config.yaml
n_layer: 8
d_model: 224
n_head: 14
n_kv_head: 14
head_dim: 32
d_mlp: 576
vocab_size: 3625
activation: "swiglu"
norm: "rmsnorm"
norm_place: "pre"
norm_eps: 1e-05
positions: "rope"
rope_base: 10000.0
rope_fraction: 1.0
qk_norm: false
attn_scale: 0.177
bias: "none"
tie_embeddings: false
parallel_block: false
init: "uniform"
init_std_qkv: 0.0273
init_std_o: 0.0
init_std_up: 0.0273
init_std_down: 0.0
optimizer: "muon_variant"
lr: 0.00931
lr_mult_o: 2.0
lr_mult_down: 3.0
beta1: 0.93
lr_head: 0.00732
grad_clip: 2.0
warmup_steps: 200
schedule: "wsd"
decay_fraction: 0.839
decay_shape: "linear"
final_lr_fraction: 0.0
batch_tokens: [32768, 65536, 98304]
seq_len: 768
doc_mask: true
train_tokens: 222400000
steps: 3401
dataset: "wikipedia_en"
Each number is 50 + 15 x the weight over its row's rms, rounded and kept within 0 to 99. Layers, rows and columns count from 0. The size before them is the row's rms in percent of the matrix's.

# o: layer 5 attention output (transposed), 448x224, rms 0.137, rows 4-31, columns 160-191
# v: layer 5 attention value, 448x224, rms 0.16, rows 5-31, columns 160-191
# q: layer 5 attention query, 448x224, rms 0.131, rows 32-50, columns 160-191
# k: layer 5 attention key, 448x224, rms 0.136, rows 32-50, columns 160-191
o4 101:51 35 60 31 59 65 56 44 75 39 37 60 43 38 37 73 59 24 65 33 54 44 69 84 44 62 60 73 22 44 86 45
v5 098:41 61 58 67 61 46 64 55 41 55 60 42 60 64 44 40 69 19 45 65 60 61 40 40 49 05 58 51 33 67 38 19
o5 096:40 67 61 43 51 38 33 64 40 32 56 71 25 34 61 53 48 28 66 51 53 50 68 63 55 64 31 34 62 34 36 49
v6 103:25 50 44 74 42 73 43 49 57 74 76 55 80 29 68 50 56 38 38 60 73 30 69 63 26 50 41 59 53 35 24 06
o6 107:53 27 38 55 23 33 61 56 35 10 62 70 57 67 86 58 32 56 57 44 53 19 56 57 31 50 71 65 40 59 54 67
v7 093:41 50 29 42 57 58 69 46 65 53 25 45 41 55 52 49 57 67 81 52 56 54 61 57 48 66 52 47 44 61 36 55
o7 096:44 39 46 40 52 65 15 73 59 48 40 25 61 46 38 43 39 57 52 31 40 43 67 74 49 46 38 71 29 28 80 72
v8 102:44 58 55 51 52 35 36 40 59 78 47 52 54 30 53 52 37 56 52 45 53 58 45 54 45 38 22 48 35 43 42 38
o8 102:58 24 19 58 70 60 30 56 58 60 64 42 59 66 48 38 69 48 26 35 42 46 43 36 35 65 48 59 60 57 52 54
v9 107:42 73 51 54 68 37 63 74 50 74 64 45 59 58 54 20 66 47 66 70 43 56 44 33 43 44 40 49 59 51 41 42
o9 103:26 53 65 40 36 65 65 69 42 44 34 20 35 45 57 48 37 41 49 30 67 39 42 69 48 49 62 65 41 16 32 68
v10 099:53 76 71 71 46 42 57 54 39 54 68 49 40 45 61 55 49 24 24 46 41 49 61 54 88 28 81 61 38 58 34 39
o10 092:30 42 61 38 32 51 29 73 26 33 51 25 69 42 52 35 55 32 58 26 54 37 47 71 50 46 23 36 50 54 53 51
v11 108:48 28 43 43 53 42 53 48 24 30 26 77 47 61 75 57 46 68 45 75 45 66 47 45 24 58 45 23 42 46 77 35
o11 116:51 59 77 59 34 36 42 36 55 37 61 46 71 62 44 32 65 51 53 51 28 43 36 25 25 51 46 52 60 18 45 42
v12 100:57 71 29 49 64 41 47 49 34 44 50 62 51 56 51 49 84 64 83 53 19 50 62 45 51 64 63 42 35 42 40 71
o12 105:52 41 52 48 64 36 27 55 62 39 69 35 40 72 24 20 41 52 63 41 82 61 33 64 46 55 45 63 50 28 57 52
v13 108:43 37 16 40 57 49 29 47 44 45 58 23 46 52 69 42 70 67 54 44 52 40 41 56 47 61 33 53 47 41 58 44
o13 116:71 59 54 38 31 71 44 53 50 63 72 81 51 41 48 67 33 54 02 48 57 40 83 53 44 42 53 54 55 35 53 52
v14 095:35 48 62 61 63 47 76 50 57 47 56 38 45 34 42 45 46 39 52 58 27 84 43 38 36 58 68 35 51 68 69 37
o14 093:44 49 28 60 58 52 36 66 48 52 32 41 27 57 55 44 33 72 52 69 61 36 32 40 40 66 50 33 62 24 32 62
v15 105:42 44 55 68 34 46 42 45 48 66 41 45 45 58 52 63 58 52 23 56 26 57 59 68 53 37 39 28 46 49 70 45
o15 111:69 44 43 40 50 49 25 42 58 61 57 54 70 62 70 58 51 39 72 60 47 46 52 52 30 78 46 47 59 61 56 35
v16 097:35 56 42 60 57 49 46 36 56 47 27 34 70 49 59 46 24 79 49 66 79 51 65 63 44 52 32 74 38 33 39 46
o16 097:41 33 27 78 47 60 45 59 35 71 55 48 63 76 67 48 75 49 63 19 20 48 25 73 28 44 46 55 62 31 42 49
v17 099:47 68 62 41 23 52 62 19 54 56 39 34 39 42 46 32 69 66 59 69 44 49 58 61 40 24 38 51 49 65 38 33
o17 102:51 43 32 46 68 55 36 63 41 85 33 44 66 63 45 42 66 40 65 25 54 26 32 37 55 41 51 50 36 48 45 43
v18 097:52 47 62 47 52 95 77 52 33 48 63 49 40 27 74 48 70 68 57 92 41 38 61 58 25 94 11 53 74 51 35 58
o18 103:44 59 45 53 41 56 38 42 67 61 67 57 38 65 60 35 38 44 52 51 31 53 54 44 46 24 61 61 36 49 45 43
v19 101:77 70 56 48 41 35 40 59 38 47 39 34 49 50 28 67 46 36 13 46 66 58 58 48 48 70 43 39 56 51 57 48
o19 106:32 49 80 42 39 50 48 53 53 21 60 55 51 49 47 72 41 37 42 31 35 36 31 27 51 31 24 59 45 50 41 57
v20 097:63 63 50 36 55 34 38 65 33 80 58 44 34 53 49 36 56 36 39 41 80 44 51 49 23 59 46 67 50 34 53 15
o20 099:62 64 33 21 72 35 55 57 60 44 60 62 50 71 46 52 29 53 67 50 63 40 63 56 63 54 79 44 36 77 66 51
v21 103:58 65 52 64 38 49 30 40 50 20 67 64 61 42 51 33 54 78 68 96 42 41 67 45 45 50 83 33 71 50 37 60
o21 105:69 45 36 49 59 43 71 67 72 79 51 33 59 63 58 54 37 55 46 40 54 41 23 27 10 45 51 61 61 63 59 57
v22 101:47 54 51 44 46 55 38 59 64 46 60 73 57 62 49 47 39 36 36 75 19 59 49 70 50 59 50 43 07 83 41 64
o22 108:36 55 50 49 70 54 56 61 60 38 20 49 82 50 56 48 66 64 44 52 46 45 41 31 40 44 63 36 63 46 54 44
v23 106:46 64 42 60 70 59 53 23 45 44 33 45 55 51 51 56 55 67 50 38 70 52 55 40 42 51 24 44 46 54 35 50
o23 108:38 68 49 10 52 47 51 80 46 43 19 58 62 46 52 45 26 48 44 58 46 42 19 53 45 58 53 38 57 36 64 58
v24 102:39 57 64 64 53 19 36 66 70 28 50 79 82 33 22 23 30 60 58 59 56 53 39 56 57 52 34 41 40 47 43 61
o24 098:61 73 52 59 38 39 56 17 65 41 52 49 58 53 49 60 49 47 32 22 28 71 37 33 69 33 59 90 49 48 72 41
v25 103:55 34 62 49 71 52 49 66 69 38 41 32 69 60 57 55 60 23 51 38 41 49 37 60 58 44 49 53 06 64 33 74
o25 102:49 51 51 69 36 54 25 45 38 61 47 42 44 49 19 54 51 53 74 40 64 67 82 58 60 46 34 47 51 48 45 74
v26 105:52 63 61 43 30 57 72 42 34 51 41 36 23 29 72 39 63 50 64 38 52 63 51 34 36 59 47 47 54 79 55 31
o26 105:45 61 56 68 45 39 39 65 53 36 42 65 60 46 62 49 46 40 49 71 39 32 34 43 69 33 51 64 45 48 42 45
v27 100:51 54 49 54 59 38 50 46 53 47 42 35 45 44 46 48 49 66 58 38 53 38 61 19 76 48 63 57 39 50 35 35
o27 101:26 54 63 59 60 27 48 45 65 57 68 48 41 37 48 49 59 49 65 41 07 46 71 73 25 64 63 78 32 29 44 57
v28 097:44 76 62 52 45 52 59 26 50 39 42 58 40 42 30 53 65 76 69 48 48 25 61 45 29 31 48 46 62 44 73 64
o28 101:36 58 49 32 65 35 63 62 48 36 40 16 41 62 35 47 32 49 61 16 52 56 28 34 60 64 33 57 37 31 49 46
v29 113:64 17 65 41 55 51 43 53 48 54 46 10 54 44 54 42 25 35 35 70 66 67 62 54 54 45 27 52 34 67 14 58
o29 120:29 85 38 51 43 72 44 57 57 38 31 57 71 53 52 69 64 44 52 38 44 31 47 38 56 43 71 27 60 45 26 23
v30 108:77 62 56 54 54 40 41 60 47 43 66 76 47 51 74 30 55 34 63 36 65 70 44 49 28 58 48 56 34 33 55 45
o30 107:66 61 62 67 75 41 52 82 55 52 45 64 62 81 43 43 52 56 55 53 56 57 44 39 48 60 71 79 36 75 50 50
v31 096:65 47 42 61 34 52 50 56 65 46 52 50 58 29 52 45 70 41 66 42 77 52 49 23 43 51 45 71 52 56 56 47
o31 096:38 54 77 49 29 41 42 43 39 36 46 33 50 66 50 31 26 29 36 48 68 44 42 37 33 27 77 76 76 40 20 49
q32 108:49 79 73 49 22 47 65 61 60 55 29 41 15 86 61 62 56 44 52 47 36 55 51 75 56 53 62 58 42 69 75 49
k32 098:28 29 36 42 71 26 63 49 66 47 65 46 65 60 52 55 62 41 36 46 35 38 55 33 75 48 36 60 49 59 90 33
q33 113:84 61 51 55 41 59 75 63 36 70 74 39 41 82 64 64 84 45 62 64 45 38 60 38 40 24 42 47 27 59 61 63
k33 098:64 73 78 49 32 54 67 45 39 52 49 68 59 62 65 22 44 60 62 62 44 68 52 86 48 72 56 37 77 34 22 47
q34 116:19 12 50 73 48 56 69 54 61 52 46 51 42 45 54 36 49 58 52 18 29 41 40 52 56 53 60 49 51 45 51 41
k34 106:29 64 55 52 44 48 67 54 45 49 33 32 45 64 64 39 60 39 31 54 43 64 51 74 48 73 35 33 48 53 51 24
q35 108:27 21 56 61 72 44 63 44 50 47 46 72 76 46 44 36 82 75 39 53 25 43 34 65 56 53 49 42 10 66 43 54
k35 111:44 40 75 54 29 47 45 11 76 57 27 40 48 65 51 39 70 43 24 48 37 55 61 65 48 55 56 33 76 56 35 37
q36 110:57 26 49 82 43 47 60 46 39 29 52 63 44 67 59 43 57 63 39 39 61 36 41 48 57 75 61 53 18 54 77 51
k36 104:57 24 65 47 50 38 56 10 45 51 58 53 61 49 27 63 59 43 70 19 59 43 59 49 39 43 63 12 84 63 48 31
q37 093:76 25 57 17 70 54 35 26 24 67 44 32 40 43 53 40 63 56 30 49 65 55 50 64 49 59 60 25 48 54 65 27
k37 112:30 24 49 29 53 39 39 38 60 31 56 73 41 63 30 65 11 54 64 52 43 49 52 14 70 38 73 54 55 34 38 57
q38 102:42 65 36 60 52 34 39 06 49 61 43 77 44 57 45 42 35 74 52 61 45 39 09 48 47 46 47 42 22 63 51 42
k38 093:20 52 63 81 67 51 45 35 51 41 29 57 44 54 39 69 57 66 61 37 35 53 44 58 69 53 44 66 38 58 38 58
q39 103:50 64 61 45 52 60 38 36 45 33 64 78 57 53 64 40 43 84 65 58 47 58 24 82 52 77 38 47 42 46 58 93
k39 094:46 32 64 63 14 54 69 42 64 57 43 60 63 76 47 61 48 38 45 47 43 28 67 72 56 71 61 32 52 60 48 38
q40 107:58 43 20 44 44 36 39 48 57 69 55 45 45 48 82 38 75 76 35 51 37 45 65 73 73 55 62 64 56 37 67 37
k40 105:56 52 49 57 53 34 30 57 53 62 57 39 63 13 71 62 56 51 62 63 60 64 54 42 72 64 80 56 47 31 52 59
q41 113:53 39 57 27 90 45 55 55 65 56 60 47 42 48 40 50 54 38 66 63 50 54 74 42 68 34 40 45 69 24 51 45
k41 076:61 52 40 46 57 22 51 60 42 47 64 51 29 63 66 36 58 52 51 58 71 55 79 47 52 60 55 51 58 29 63 51
q42 105:40 56 75 60 46 42 69 53 82 54 41 40 47 16 40 41 82 58 26 42 55 38 58 16 65 35 44 26 80 26 24 56
k42 103:55 47 27 23 28 08 53 53 32 62 46 28 50 50 59 39 90 71 45 49 51 42 41 64 25 71 27 40 60 28 55 52
q43 097:29 61 37 46 45 47 52 38 37 37 67 40 57 68 30 37 67 72 59 20 67 47 72 37 69 53 30 53 59 25 37 60
k43 098:35 63 37 15 42 27 75 32 14 65 34 40 47 36 36 59 70 58 42 34 49 28 47 59 48 52 37 41 32 53 57 50
q44 091:45 38 44 69 22 56 53 41 55 63 76 47 30 31 67 58 76 50 55 54 75 36 59 32 80 55 64 76 44 57 54 58
k44 103:45 74 56 39 62 48 27 53 55 50 57 38 54 44 69 58 51 61 54 50 63 74 59 39 69 50 50 41 41 48 56 41
q45 101:63 41 23 35 66 25 64 43 60 48 45 59 54 63 44 31 38 64 50 59 52 35 46 39 61 53 52 46 40 38 42 31
k45 098:59 32 33 58 63 24 37 82 37 59 64 37 43 43 77 23 57 75 73 58 60 53 58 57 65 46 60 29 30 62 43 37
q46 111:64 56 48 66 52 40 68 65 44 49 68 64 52 44 45 44 27 34 50 25 86 32 53 30 51 50 37 76 54 47 45 50
k46 107:54 33 54 15 58 56 35 48 21 64 35 34 41 25 56 42 72 42 46 63 54 32 68 41 48 33 46 65 54 36 49 58
q47 108:52 42 61 55 58 42 41 62 60 53 28 53 61 57 20 23 67 79 33 42 43 21 54 49 57 51 23 76 47 49 52 56
k47 105:53 44 61 47 31 59 31 50 36 37 42 38 16 44 38 35 53 66 52 24 52 38 30 68 41 42 74 14 44 40 58 51
q48 115:78 52 51 40 70 48 69 64 19 50 60 55 46 54 41 72 80 46 49 44 51 54 48 76 10 46 48 33 39 79 63 60
k48 115:56 41 38 46 39 40 34 50 57 45 51 53 32 27 54 39 57 30 43 28 48 75 46 89 52 58 60 34 46 27 85 57
q49 104:59 62 47 15 51 47 25 69 48 33 61 40 59 54 43 69 54 57 39 54 57 63 31 42 49 64 45 56 57 71 62 53
k49 109:58 57 54 85 64 48 36 57 54 69 63 54 75 24 61 52 32 69 68 44 61 36 50 32 46 30 61 55 59 66 37 66
q50 099:57 65 48 22 65 59 53 64 65 53 43 56 41 65 67 57 44 40 50 41 41 74 75 31 46 38 46 50 40 53 44 52
k50 103:39 46 76 47 42 55 44 50 34 50 47 59 32 65 28 26 64 55 90 47 52 47 43 42 42 52 55 63 69 54 42 47